Part of a small language model's weights: 14 layers.
Each number is 128 + 24 x the weight over its row's rms, rounded and kept within 0 to 255. Layers, rows and columns count from 0. The size above them is the row's rms in percent of the matrix's.

# layer 10 attention query, 512x512, rms 0.153, rows 256-273,320-337, columns 256-383
size [ 93  95 103 100 105  96  98  96  91  96 102  93 102  91  97 101 107 103 106  93  97  92  99  91  92  95  99  98  97 100  94  89  93  89  93  89]
[[105  82 109 128 109 137 136 163  67 129  96 127 121 118 125 118 128 106 145 131 106 164 144 152 115 161 176 119 128 104  96 159 123 125 144 104 139 169 118 145 135  71 130 150 116 111 138 184 114 110 167 136 109 144 137 118 138 117  93 116 142 145 106 153 154 138 113 128 166  92 139 182 131 121 166  84 166 178 143  84  70 138 111 152 155  83 171 144 119 129  75 130 129  63  94 135 118 105  92 129 205 150 120 100 100 112 138 124 162 120 154 120 121 184 153  94 132 128 128 104 154 146 106 127  67 138 136 120]
 [122 141 149  85 133 150 125 119 103 168 133 116 143 108  93 155 152 134 127 122  92 114 104  77 123  95  99 143 117 123 162 138 125 120 112 128 131 110 124 132 104 113 134  93 110 100 129 130 149 151 141 121 129 112 172 164  85 112  96 157 164 143  98 117 111  99 120 122 124 140 149  74 140 115 151 122 129 111 113 108 124 134 142 113 109 139 128 109 172 127  95 122 121 154 122 144 121 121 129  70 127 112  95 104 162 163 180 120 161 126 109 105 112 158  94 104 132 100 103 114  84 126 103 109 137  81 124  81]
 [131 128 131 157 117 137 158  73  98  83 103 125 111  77  94 137 132 102 137 142  74 128 144 111 132 144 130 163 140  77 105 133  97 127 120  77 135 130 132 136 135  83 126 127 131 128  97 123 153 152 122 135 146 139 149 132 100 162 133 142 160 134 114 123 120 104 111 104 127 145 127 104  91 133 111 159 141  99 158 120 103 132 125 147 165 121 123 116 146 101 132  70 108 146 135 142 173 100  86 107 145 144 139 142 128 142 147 106 127 177 172 171 148 159 145 134 130 146 168 118 136 173 128 115 107 154 137 163]
 [100  77 187 126 113  98 106 132 132 115 119 125  90 107 134 122 174 139 145 158 143 129 139 153 158 130 141 120 124 121  71 111 183 171  96 121 126 107 132 104  89  93 159 105 133 166  99 107  69 156 142 161 156 163 158  97 133 140 123 132 108 143 147 115 141 109 167 175 113 142 142 145 130 151 119 109 104 155 113 129 134 121 122 140 117 104 119 155 114 140 174 116  97 163 138  89 144 110 141 122 128 102 170 128 121 113 136  87 117 156 148  97  75 125 128 140 110 128 132  75 113  74 161 103 163 121 130 146]
 [138  95  97 122 108  84 113 112 120 119 128 137 112 121 118 141 140 104 119 154 122 161 122 133 105 153 165 107 134 111 135 129  89  98 135 118 128 162 141 141 129  99 187 124 126  80 123 149 123 164 132 125 197 112  92 110 118 136 138 111 143 158 122 161  99 154 131 150 130 109 130 173 172 150 117 112 120 127 148 163 132 147 116 125 131 103 132 111 111 126  82 121 137  90 120  87 120 137 162 137 132 119 131 155 152 109 157 134 118 116 164 128 139 100 137 143 133 157 159 179  96 131 145 112 128 106 162 109]
 [121 126 181 139  62 101 121 141  90 138 140  90 132 125 132  99 125  80  86 138 188 189 141 139 112 176 112 143  90 145 128 126 154 145  85 129 102 142 141 100 124 111 175 107 102 136 140 142 121 121 173 130 141 123 104 125 125 112 131 143 164 106 131 144 109 135 109 109 104 167 155 194 131 129 133 133 140 139 130 161 133 134 133 110 120 107 181 161  84 112 145 136 119 142 129 117 127 134 137 124 143 161 119 143  89 183 133 120 125 138 145 114 135 114 101 112  87 147 168  80 149  41 133 124 163 151 125  83]
 [111 165 135 128 171 108 151 147 157 165 160 123 142  97 117 170 110 140 138 177 156 121 116 158 169 134 156 167 166 113 126 157  92 120  68 108 166 118  80 129 136 125  71 149 153 149 121 104 127 104 137 121 147 142 113 138 145 130 118 167 155 146 139 111 132  99 107 116 130 141 141  94 124 120 156 153 138 130 104 111 133 108 101 113 161 122 113 114 107 135  90 134  85 151 100 156 112 133 118 167 102  92 129 142 160 161 160 107 143 143  98 107 107 163 121 147 178 141 143 139 133 118 106 104 111 138 104 115]
 [130 128 156 157 138 109 163 116 103 111  98  94 127 142 136  96 118 134 145  89 164 118 167 171  86 121 127 121  96 169 130 108  92 139 121 132 153  98 121 135 139 128 101 182  82 182 133 152  98 142 144 165 168 136 127 104 132 143  79 127 127 184  76 127 145 147 148 157 135  99 182 127 127 117 144 122 138 133 125 155 118  78 107 111 139 146 168 105 121 193 104 142 149 102 120 120 166 144  76 143 186 156  99  97 142 132 103 124 152 130 168  96 127 141 152 112 126 119 162 135 137 142 118 105 132 135 140  86]
 [134 149 136 117 134 136 126  61 145  90 198 175 136 145  78 117 170 148  96 163 161 113 150 123 116 164  91 143  59 130 149  99 123 116 100 136 118 115 127 146 100 118  73 128 113 137 131 102 129 136  86 103 135 140 120 162 113 147 131 105 168 130 158  68 152 102 129 160 144 134 151 109 162 152  84 156 122  90  96  82 108 120 138 128  89 126  98 129 121 132  94 107 107 131 112 154 143 127 113 109 157 111 159 156 100 137 105 127 150 131 166 149 116 141 171 133 156 133 105 117 133  90 140 156  98 122 144  72]
 [140  94 132 102 127 134 151  70 110 122 117 158 162 153 175 134 115 140 105 119 122 113  72 155 133 113 116 117 166 157 150 168 132 113 112 139 124 147 127 174 200 161 126 161 121 102  82  98 150  86 181 165 132 133  77 103 109 111 132 131  80  97 155 136 119  91 147 105 141 108  97  85  82 115 165 147 135 115 118 138 116 169 117 113 109 141 129 107 132 133 145  95 120 166 122 108 106 131 161 133 129 111 137 135 133 148 146 141 131 135 112 144 131 149 107  95 105 121 142 132 132 102 109 155 128 148 173 114]
 [151 162 115 159 109  50 138 107 162 121 147 143 109  92 142 100 124 200 156 109 143 132 145 141 128  97 137 126 144 151 146 140 155 144 138 108 136 124 126  69 106 157 155 111 144 160 141 168 129 140 133  85 126 114 104 105 143 150 133 133 163 132 124 144 117 168 107 137 127 100 159 118 130 154 127 165 124 115 146 163 163 121 164 127 129 118 148 148 160 120 124 145 156  91 106 179 166 150 123 102 136 110 140 114 128  95 148 174  81  92 112 109 122 122 129 107 141 179 130 113 135  91  95 116 149  97 129 110]
 [145 125 144  85 158 155  87 146 176 105 108 190  89 130 122  94 163  98  79 138 156 141 115 150 126 149  90 163 129 179 156 140 155 161 128 131 148 122  87 123 125 121 178 128 149 132 160 125 134 114 145 107 158 167 117 165 133 147 134 136  85  51 118 153 152 118 135 132 135 140 144 137 188 138 112 109 148 144 143 137 125 116 172 142 118 119 159 133 106 140 130  99 111 126 162  74 106  92 116  95 120 119 174 126 145 135 161 141 181 154 122 113 125 128 103 150 126 100 125 119 115 104 124 109 145 161 152 133]
 [107  94 114 119 137 154 117 135 105 155 136  85 148 133 137 148  98 154 131 151 108 189 161 159 150 165 115 153 121 143 138 130 134 117  77  87 122 162  83 145 176 134 158 148 130 110 186 115  92 128 114 132 114 155 106 133 152 123 124 131 128 128 128 184 144  90 103 131 111 147 156  96 134 125  93 120 115 131  74 101 169 132 104 176 121 120 129 147 156 132 161 144 101 147 110 169 108 132  98 125  92 143 147 132 137  81 115 109 110 159 125  96 136 126 114 113 138 150 103 133 113 101 160 135 131 101 124 130]
 [114 111 118 117 156 101 120 128 111 136 132 123 146 109 117 114 150 145  97 153 116 149 128 124 122  74 133 121 112 125 102 112 135 143 127 148 170 122 150 106 126 102 156 142 102  91 108 106 157 104 141 132 129 101 107 157 112 117  99 105 145 149 145 133 158 129 168 166 143 109  75 115  96  81  62 107 154 124 153  86 117 113 151 114 157  98 110 143 104 118 117 131 136 130 132 124 131 108 124 158 135 177 129 121  93 137 133 132 124 138 128 139 101  83 124 131  78 149 137 151 128  92 128 137 114 175 110 143]
 [101 109 135 112 130 143 125  87 143 134 125 126 110 118 115 101 150 130 108 169  92 148 131 141 138 159  93 104 159  99 122  95 161 130 118 160 134 172 143 137 148 162 116 130 150 118 164 163  88 122 153 118 133 164 162 131 119 150 128 133 132 126 168 109 160 140 170 112 146 142 109 172 106 139 137 139 161  95 119 113  97 134 111 140 155 133 114 166 113 104 125 159  94 117 113 129 136 145 129  73 123 113 161 149 115 158 116 172 131 118 138 146 117 140 124 140 154 113 128 148 165 184 123  93 117 157  93 160]
 [116 128 187 145 146 125 127  84 138 109 151 141  76 123 148 102 106 107 124 117 159 104 124 109 147 156 126 103 139 137  87  95 147 100 149 114 105 125 157 139 131 110 154 140 114 109 142  92 157 123 161 150 116 113 152 137 110 138 140 126 119 149 126  94 102 133 131  97 117 136 162 141 103 158 120 145 124 172 112 125 149 135 119  75  65 170 116 131 125 156 126 138 161 144 125  92 140 130 144 128 157 138 170 119  85  89 104 115 124 155 155 143 106 103 102 127 100 129 171 112  96  91 163 113 129 141 111 156]
 [104  90 113 106 117  95 157 138 151 174 151 102 116 147 158 105 116  85  81 158 121 112  91 121 121 131  88 120 172  91 113 137 115 122 131 138 117 110 118 165 169 112 121 106 110 127 138 108 122  63 141 147 131 163 126 134 177 130 122 142 144 110 153 132 142 153  90  94 122 142  69 112 142 160 122 116 161 125 120 110  98 145 102 125 117 130 107 120 151 128 140 128 141 130 129  73 127 142 173 163  91 107 105 103 106 151 162 124 123  94 140 160 139 107 147  92 107 109 148 119 161 168 134  95 140 115 145 123]
 [151 109 100 143 115 143 154 121 122 184 107 153 127 111 101 166 157 193  75 150 129 131 124 139 113 130 144 130 114 127 119 127 142 162  94  97 149  96 145 125  87  89 138  61 113 153 106 144 161 107  65 152 126 135 101 126 140 121 119 108 105 103 141 118 145 123 102 130 105 126 104 137 115 103 106 123 125  86 105 121 121 143 137 158  74 129 138 142 144 149  97  99 162 174 157  86 120 142 112  92 137  98 127 120 146 121 133 149 138 100 119 125 115 103 145 121 173 137 121 137 135 117 136 167 110 155 140 126]
 [ 90 141 149  83 122 133 140 155 128 117 162  90 148 100 136 148 139 186 133 100 126 138 154 119 140 110 113 125 146 127 108 138 120 125 138 105  96 144 142 152  78 128 108 157 153 125 154 111  81  79 106 120 165 158 104 156 104 101 163 118 137 149 149 118  94  96 108 118 135 157 115 139  99 139  95 141 122 161 200 111 127 130 131 131 144 165 147  71 107  99 111 177 137  90 178  91 155 165 171 131  87 159 135 141 136 173 119 141 143 127 123 100 138 157 132 110 140  99 122 171  89 161 146 134 104 117 141  54]
 [162 100 108 131 187 164  82 124  78 137  97 146 137 120 130 144 159 105 157 105 100 104  91 109 151 147 115 143  96 100 174 188 174 141 140 137 168 127 123 120  88 167 141 153 102 111 129  94 144 143  82 133 144 129 122 146 109 132  86 170 145 117  83 127 133 152 160 169 112 160 146 112 111 111 141 148 122  97 153 126 108 122 159  94 185 114 142 107 156 147 127 104  89 163  84 155 129  98 107 152 115 114 121 137 147 116 155 119  98 143 103 140 158 108 113  76 158 133 106 162 121 111 139 116 147 118  93 102]
 [126 149 125  91 168 155  98  95 131 138 137 158  95 106 103 144 100 157 144 109 107 111  91  96 100 116 117 135 143  55 111 135 121 136 121 142 102 160 144 145  90 129 126  71 185 141 119 146 112 189 167 190 145 141 106 111 132 120 153 113 131 129  97 136 129 102 115 102 121  97  97 131  85 140 101 105 130  84 108 125 126 128 116 156 133 149 136 156 117 160 112 139 131 170 150  93 174 100 107 139 135 146  91 131 130  64 146 114 150 144 157 121 126 129 148 126 110 103 136 137 102 125 115 140 123 132 118 168]
 [138 123 103 139 143 102 111 115 113 157  97 145 123 149  83 158  98 139 131 119 124 121  97 151 124 112 192 159 171 128 109 146 115 104 151 113 138 124 133 101  99 136 120  67 179 141 105  84 119 168 100 108 141  89 124 154 183 131 135 144  97 137 119 114 174 143 152 131 134 114 120 186  86 131 144 146 161 127 126 121 135 146 111 120 107 134 102 138 146 159  92 106 123 109 143 153 136 127 138 168  96 130  91 109 164 122 151 135 159 123 165 109 111 154 148 112 129 143 137 139  86 116 154 104 127 117 110 127]
 [137 140 130 133 177 139 159 132 113 135  94 114  89 131 149 148 172 136 138 119 121 138 142 147 143 115 138 119 142 163 169  93 149 108 112 116 122 121  92 113 201 149 133 166 127  88 166 151 133  97 101 136 126 131 107 153 187 149 115 165 187 128 116 127 119 116 173 116 142 145 164 158 178 139  74 158  94 107 116  96 150 153 168 150 144 116  95 105 124  95 106 121 110 131  72 116  95 123 163  98 158 135 140 127 150 120 155 144  99 136 190 115 120  98  94 108 131 131 134 114 144 174 124 133 119 105 128 144]
 [107 115  70 123 122 117 122 147 145  78 139 127 133 148 119 120 129 158 182 122 130  98 166 127 126 148 182 162 124 124 125 146 124 146  97 143  91 137 156 138 149 152 126 150 133 123 146  97 178 114 169 146 116 121 143 144 114 116 145 137 119 109 115 165 145 147 145  88 163 113 133 115  99 115 145 136 151 164 159 179 130 140  81 153  83 166 146 116  78 148 132 133 144 101 141 163 124 112 149 152 136 145 114 113 160 152  93 115 147 133 136 145 121 136  89 131 125 129 133  60  89 106 112  88 109 145 128 115]
 [108 163 101 126 114 140 101 111 105 138 163 130 168 139  89 135  98 119 113 120 144 158 153 165 118  89  99 148 132 122 129  99 148 113 162 113 179 124 159 162 125 104  99 120 145 104 114 174 158  97 145 130 150 104 136 124 164 125 101 104  84 126 101 102 143 131 118 118 110 137 125 164 163 110 137 108 143 169 121  89 160 149  91 123 138 114 126 149 140 174 137 107 158 122 177 109 112  84  94 137 137 121 142  83  74 155 140 163 116 119 121 164 132 124 131  95 126 123 153 100 142 143  93 114 171 123 131 105]
 [163 111 155 168 122 154 135 109 147 137 151 164 161 103 115 120  67 118  97 131 160  90 125 136  86 128 151  95 148 170 116 135 125 100 109 114 149 129 109 107 124  92 118 115 156 141 108 132 116 148 106  91 125 104 117  97 141  99 171 160 108 110  99 150 134 132  85 104 109 132 112 118 106 115 127 135 102  87 104 104  91 167 103 124 105 156 143 112  91 176 118 167 133 128 148 109  97 162  95 130 122 146 124 134 101 130 133 107 147 166  81 100  97 156 125 106 121  63 183 173 101 104 148 123 167 134  80 128]
 [142 111 158  99 139 152 131 118 119 115 131 135 117 147 119 100 158 119 137 148 129 147 162 145  93 150  86 122 109 125 182  94 137 157 108 151 120 108 131 132 162 120 121 115 101  84 100 164 133 148 148 117 126 106 111 144 127 137 144 145 159 121 134 104 150 107 159 115 142 114 153 108 152 140 142 125 106 113  63 146 130 129 132  85 101 140 144 163 138  92 116 145 124 138 101 122 113 103 108 135 126 114 132 114  91 151 132 156 168  94 136 175 140 124 122 154 125 150 103  80  96 138 107 132  84 126 144 118]
 [115 106 135 113 116 145 148 146 108 118  72 111 131 131 145 108 164 117 112  85 124 140 164 112 162 135  89 104 118 134 157  85 169 139 152 125 110 118 124 116 166 120 104  88 125 119 134 138 121 137 180 103 131 110 136 111 126 105  88  82 132 125 157  81 153 134 115 107 162 105 117  89 137 150 132 124 117 160 106 118 131 173 125  79  92 145 130 116 113 146 124 127 144  90 106 117 147 138 127 134 125  95 122 133 147 150 135 140  69 113 122 142 134 125 128 108 129 113 126 124 166 157 139 139 128 119 130 145]
 [136 110 121 169 119 144 155  87 117 112 130  96 140 122 175 121 196 111 137 120 122 108 177  69 177 134 134 123 133 113 118 134 144 153  80 101 153 117 108 146 160 120 100 115 115 122 122 136 168 125 117 134 109  98 147 135  89 119 146 147 111 121 126 109 133 139 157 101 141  78 130 120 153 138 122 116  96 119 119 107 128 154 137 100 129 108 118 163 157 136 169 123 129  90  90 144 142 130 118 100 115  99 128 129 116 111 168 185  90 109 130 134 135  95 129 132 120 154  92 145 110 164 122 137 133 137 110 143]
 [114 159 142  79  96 117 144 133 116 142 139 179 105  85 109 117 116 106 130 156 104 127  88  75 131 116 114 102 118 123 107 143 150 109  74 118  96 115 107 120 134 143 116 145  92 136 143 130 147 109 119 140 126 146 115 176 115 146 123 156 104 138 120 115  96 165 133 149 131  99 141  86 115 146 114 118 130 151 105 125 109 140 121  87  65 123 118 111 103 112 100 115 115 117 149 150 134 113 152 105 119 142 155  91 157 140 139 128 158 126 110  95 148 150 119 179 127 122 127  91 138 105  94 149 111 157  61 156]
 [131  69 133 168 152 152 124 132 152 107 145  84 152 117 136 161 115 152 132 131 141 203 134 137 153 137 138 131 150 136 202 151 103 130 123  89  83 118 152  91 130 115 147 165 142  88 153 112 140 111 137 113 132 152 132 122 135 134 162 121 133 103 127  97 119 103 188 151 204 128 128 132 148 152 110 125 136 137 113 132 125 122 150 100 111 127 179 167 149 111 159 101 110 102 128 139 125 147 102 136 113 140 119 146  81 107 124 115 109 133 148 104 179 146 114 123 157 125 136 124 133 187 145 160 137 134 135 133]
 [148 114 133 116 146 146 128 145 122 149 122 150 125 117 121 144  87 174 137 105 100 127 136 118 118 114 103 159  85 106 144 179 123 116 105 150 133 105 133 131 176 107 131 105 136  92 127 109  98 109 139 122 155 120 143 145 110 127 148 106 104 128 125 149 137  92 134 126 121 138 113  98 127  90 121 178 132 145 114  70  65 126 135  96  73 142 139 114 170 163 157 119 127 105  98 132  83  73 123 156 153 135 131 110 136  79 166 140  76 180 163 104 130 145 131 131 110 101 142 143 143 141 111 153 108 159  80 129]
 [130 118 150 148 104 159 128 162 165 142  96 122 101 134 111  73 109 119 155 145 113  94 164 125 106  91  92 128 151  83 137 107 103 134  83 163 157 147 121 106  62 159 117 127  99 157 129 112 122 135  88 123 162 129 156 147 129 118 130 171 107 127 154 110 125  99  85 104 113 159 114 129 113 117 127 142 101 139 128 117 149 194 115 126 129 129 109 139 148 128 142 118  96 126 129 140 159 133 116 146 157 157 109 152 104 143 126 109 126 144 132  81 148 146 172 120 131 114 132 118 123 169 141 126 119 114 160 127]
 [131 143 117 107 148 116 130 128  69 103  93 110  77 131 126 118 149 122 111  87 104 156 111 112 175 159 162 158 118 136 130 135 125 128  98 141 160 165 127 147 140 104 119 112 125 103 132  90 112 113 149 136 127 104 116  92 132 130 143 126 177 154 123 100  83 126 134 110 140 121 158 141 146 110 137 117 153 131 110 120 144 101 154 107 137 133 109 154 117 117  98 111 152 131 121  93  66  88 110 122 115 106 177 140 155 131 110 145 149  92 157 121 134  99 118 115 151 145 110 141  82 136  93 118 146 123 114 145]
 [126 138 150 135 135  85 151 127 126 165 141 150 144 128 135 118 150 120 142 107 110 112 185 106 140 151 105 120  99 161 118 114 119 135 104 106  92 142  80  95 165 161 121 144 107 137 135 114 171 115 116 104 105 156 190 111 139 136 138 121 146 157 121 127 153 181 118 124 155 111 110 125 151 147 172 136 125 131  57 137 150 129  95  47 127 113 129 184 147 128 127 135 106  92 112 137 115 132 109 149 106 132 138 113 125 137 106 132 100 157 144  91 154 138 148 153 113 146 100 107 137 118 148 176 126 155 106 141]
 [122 151 135 173 111 181 111 106 135  92  89 134  88 136 118 151 137 153  97 146  84  94 154 124 138 161 123 136 136 152 132 120 170 159 141 109 127 102 128 134 114 144 131 116  97 107 143 155 142 153 143 160 127 104 104 111 104  80 126 109 102 150 138 123 118 161 113 103 147 136 121 195 103 130 112 162 113 128 123 114 152 129 115 163 125 141 121 145 108 109 110 141 121 158 120 111 143 140 131  90 158  79 142 103 174 152 128 121 114 117 139 180 106 102 106  94 133 124 117 136 108 120 129 177 149 114 142 140]]
# layer 10 attention key, 256x512, rms 0.156, rows 128-145, columns 256-383
size [ 90  88  92  89  89  92  86  89  90  85  89  87  90  86  88  90  86  91]
[[144 128 117  96 171 101 116 116  83 136 105 137  86 136 124 129  98  90 183 110  84 156 156 164 134 101 154 129 139 106 103 124 119 149 130 115 110 152 144 161  88 134 115 136 114 136 114 119 100  98  99 120 157 133 121 118  99 117 128 157 135 122 114 119  87 148 144 159 139 142 181 120 110  89 113 101 166 116  98 149 130 111  87  85 139  97 137 130  71 111 158 149 149  92 174 103 134 147  96 139 124 183 161  95 137  96 130 122 147 147 114 157 141 108 101 125 127 113 136 145 123 134 165 163  75 161 103 113]
 [148 115 124 139 128 127 176  78 108 155 129 103 147 133 119 147 167 131 152 161  59 143 150 123 155 142 115 148 148 122 143 115 200 102 164 131 131 147 122 116 177 113 119 115 106 111 152 119 103 130 121 116 123 152 142 103 122 130 156 147 139 104 121 145 112 129 124 118 149 132 161 113 155 125 110 141 126 103  97 102 137 159 163 108  97 131 144 117 139 131 126 119 141 174 149 160 130 107 103 151  96 103 154 109 132 184 150 101 133 111 104 105 106 194  69 130 159 129 150 135 131 129 113 123 119 139 138  86]
 [131 145 110 112 107 122 133  98 128 113 123  94 105 138 128 166 128 121 138 152 179 136 143 112 166 141 143  83  85 109  75 137 135 113 143 125 161 178 134  97 122 140 130 144 126 158 142 133 138 170  98 165 103 113 104  86 155 164 151 113 112  88 133 159 178 110 127 112 157 106 125 113 156 124 104 145 128 129  88 164 171 128 141 103 184 130 154 157 125 138 119 144 119  94 164 117 147 114 115 112 130 130 143 128 101  82 106 103 111 166 137 142 149 115 121 117 139 138 106 128 138 144 151 164 152 115 156 104]
 [163  80 123 120 155 138 141 116 151 150  99 108 143 145 145 117 127 156 111  87 129 144 132 190 120 147 188 115 162 134  89 134 151 137 134 117 131 163 156 116  82 101 129 148 126 118 111 113 115 153 125 120 177 100 103 122 115 124  95 119  75 158 109 165 140 115 106 146 137 111 108 118 124  82 141  91 175 146 154 127 117 197 139 128 132  80 105 150 120 101 143 132 164 116 123 153  98  95 125 142 126  94  98 139 125 139  84 191 125 153 129 146 121  97 145 111 166 140 130 163  86 126 170 113 122 137 159 130]
 [123 109 110 122 134 172 127 136 118  95 172  80 143 154 116 187 123 162 117 135 146 166 140 119 114 126 140 133  92 124 130  94 135 134 173 112 124 109 154 171 143  86 118 129 108 151 137 102 146 157 127 116 116 115 113 118 156 166 106 131 131  84 165 124 121 173 134 115 124 142 139 132 162 107 158 139 137 160 121 121 152 106 150 136 134  87 141 121 100 138 124 107 103 127 122  83 112 127 120  99 143 142 128 109 113 162  93 100 112 136 143 154 125 124 112 124 141 127 142 124 123  97 118 115 110 181 134 122]
 [113 120 118 181 100 123 121 116 107 112 134  93 107 154 132 105  83 106 102 116  91  79 163 145 110 124 164 167 114 116 122 118 132 125  72 191  70  96 142 139 120 138 107 166 132 122 124 117 128 109 176 137 118 101 143 126 148 145 158 107 103 132 146 150 109 103 112 124 167 175 144 148 143  97 120 155 128 130 158 158 111 153 165 148 110 143 109 114 136  97 158 150 178 123 147 172 128 132 123 114 114 103 146 117 161 148 137 133 139 127 145 170 110 102 138 132 119 147 135 117 110  78 115 143 113 165  92 163]
 [106 137 170 119 136 154  86 145 130 173  99 180 162  98 113 182  98 120 146 128 153 130 112 110 179 162 156 148 151 135 104 110 142 104  97 137 141 117 150 111 163 111  91 132 123 132 110 139 116 119 165 156 153 135  94 121 145 104 174 134 153 125 160 118 177 145 116 121  64 109  89 153 137 110 144 128 111 149 130 123 176 121 117 126 123 110 118 129 128 178 136 149 123  95 112 103  79 145 153  81 112 100 130 137 133  63  90  74 110 113 162  97  79 121 120 120  99 141 139 115 131  99 121  83 139  92 109 131]
 [145 108 124 173  93 159 128 123  77  98 130 121 131 129 122 102 116 103 120 172 174 135 197  89 109 144  95 136  93 137 107 143  91 129 140 156 116 172 152 128 115 120 110 140 167 135 126 102 124 104 154 111 122 130 156 108 130  98 150 164 110  62 107 140 118 111 101 170 122 102 156  98 133 111 101 141 134 131 130 154  94 124  87 157 122  84 159 140 105 145 135 159 139 152 128 126 137 118 127 126 118 160 129 152 132 121 154 146 128 163 133 129 103 103 134 135 115 129 176 150 145 155 155 156 173  82 140 135]
 [133 159 108 153 151 164 156 112 130 149 127 178 132 116 119 104 155 146 143 119 107 105 149 115 160 161 159 146 122 117 146 113 146 131 114 141 158  76 117 113 125 143 131 114 117 102 109 133 120 165 102 102 134  79 114 149 153 109 153  59  95 125  82 121 148 131 114 112 162 124 149 184 106  99 131 123  75 135 164  94 122 148 129 108 114 177 124 100 128 125  97 143 157 131 109  95 135 107 131 101 134 102 102  99  87 140 149 114  98 149  89 123 109 145 126 104 153 103 100 133 112 137 176 115 163 141 118 117]
 [154  80 134 137 116 137 138 141  95  85 127 188 150 150 162 133 181 124 110 114 163 103  56 150 141 103 120 120 143 160 165 158  91 140 114 109 125  98  57 117 150 159  56 135 118 112 158 101 165 114 180 116 147 141  94 119 101 107 133 118 106 109 147 118 135 143 140 168 124 165 113 150 127  80 133 129  98 123 190 115 162 156 103 106 161 153 135 158 122 154 140 129 106 155 131 126 123 126 141 129 147 102 164 130 122 182 107 115 169 112 118 139 146 120 130  79 123 121 132 132 125 122 119 145 118 140 123 145]
 [116 108 103 150 127 147 135 121 139 143 116 130 105 103 148 121 126 144 114 134 109 145 109 102 123 126 118 159 161 149 127 156 164 128 137 151 133 148  97 148 139 154 111 136 123 115 115  99 163 146 155 108 132 145 130 162 147 137 136 150 172  97 121 101 158 160 151 172 129 113 139 120 118 145 117  98 169 138 125 111 153 120 105 137  67 101 113 112  98 124 123 148 123 133 142 142 133 154 137 106 137 106 112 128 142 142 119 109 107 100 134 146 144  92 171 135 136 116 100 105 109 151 137 125 116 126 147 131]
 [127 142 131 103 123  96 149 125 135  95 134 129 117 144 112  99  91 122 138  92  93 130 118 153 143 126 126 130 174 119 120 127 120 133 132 182 124 111 194 155 138 133 130 157 138 133 139 154  96 143 142 126 126 170 134 124 109 142 108 143 169  96 120 150 103 129 131 128 104 126 103  78 150 143 104 143 117 159 131 133 130 107 129 174 126 106 160 141 148  90  94 118 144 113 137  81  97 171  98 157 164 118 155 145 149 181 121 138 100  79  98  85 153 173 137 116 107  97 122 155 117 173 141  99 160 153 130 156]
 [144 117  79 100 162 156  99 139 135 143 116 106 109 110 111 125 135 124 105 110 109 156 113 108 124 162  96 142 138 121  94 142 150 145 106  92 159 120 114 135 173 143 127 156 117 133 121 116 138 164 133 110 143  64 171 137 127 125  97 111 105 151 152 141 138  99 129 139 119 161 150 147 115 152 156 161 115 133 123 119 133 135 120 163 131 129  73 118 117 128 152 102 150 113 102 175 157 150  95 123 117 112 125 143 125 152 133 173 159 118 134 143 140 136 137  84  75 142 106 168 142 147 113 145 152  85 156 125]
 [106 117 133 101 117  57 138 177 110  98 131  96 160 109 140  84 117 159 105 110 121 120 113  95 127 128 108 164 136 125 158 150  88  99 117 104 144 126 166 156 179 113 127 128  76  79 102 113 139 127 146 160 114  97 113 102 109 140 140 105 123 124 156 130 146 121 105 115 110 161  85 121 131  95 126 119 126 104 123 141 122 138 111 117 139 145 119 102  99 122 126 104  76  83 131 167 137 106 139 133 141 131 112 110 102 150 124 127 110 144 152 125 120 156 141 125 145 130 140 120 138 113 127 123 132 120 134 122]
 [126 132 141 144 136 131 120 154 120 115 144 148 128  69 120 146  90  79 139 147 114 109 100 117 130  86 111 106 101 140 119 100 114  99 103 102 138 120 142 130 132 145 141 100 135  72 153 144 107 137  73 131 107 150 140  73 153  95  90  74 111  77 101 147 113 153  96 121 119 172 140 111 130 147  84 124 106 164 145 123  98 148 114 131 129 118 117 146 138 151 142 152 117 110 132 124 130 128 127  76 134 135 138 133 106  93 129 171  90 105 110 127 161 139 116 175 112 105 134  76 110 175 112 107 149 111  79 142]
 [122 113 156 109 112 137  97 123 159 137 142 109 112 111 113 135 106 134 144 144 109 130 123 103  85 109 113 151 138 159 126 160 122 141 122 138 134 151 139  97 117 129 129  80 144 100 108 112  89 107 135 138 161  95 120 157 109 117 127 139  87 135  96 120 162 135 135 100 143 104  97 106 110  91 123  93 118 128 132  94 130 162 118 139 112 156 146  94 105 132 132 109 111 150  90  87 125 138 115 102 106 205 140 103 124 129 127 123  99 135 133 130 131 137 103 135 107 131 176 156 123 114 121  94 117  75 101 115]
 [ 94 128 120 127 133 156 106 115 140 147 158 129 102 117 102  94 166 107 128 136 150  97 150 129 164 125 107 145  97 130 166 134 109 145 147 108 162 132  75  94 122 125 121  96 121 138 121 147 167 128 123 120 139 133 110 149 150  93  85 131 163  75 114 147 146 124 145  96 124 136 104 132 149 126 123 141 110  90 154 169 130 134 134 104 136 103 120  94 123 119 115 100  87 123 120  86 101 110 114 129 176 156 106 131 184 101 129  69 128 148 110 125 129  84 119 167 119 145 123 135 124 161 125 123 146 165 168 137]
 [151 154 116 140 116 119  84 153  81 148 118  98 136 152 120 148 114 117  89 133 137 108 180 114 122 137 163 127 149 170  78 122 121 137 136  78 117 143 154 129 100 111 110 113 154 135  90 114 160 109 130 132  84 150 120 145 116 116  95  73 127 146 113 140 150 152 147 133  96 131 112 141 151 114 114 123 162 145  96 140 123 124 128 112 134 133 210 131  47 176 172 134 133 136 108 132 130 136 104 117 122 116 136 138 153 159 135 154 105 105 137 115 130 120 120 108 119 123 108 143 142 141 153 115 126 156 144 155]]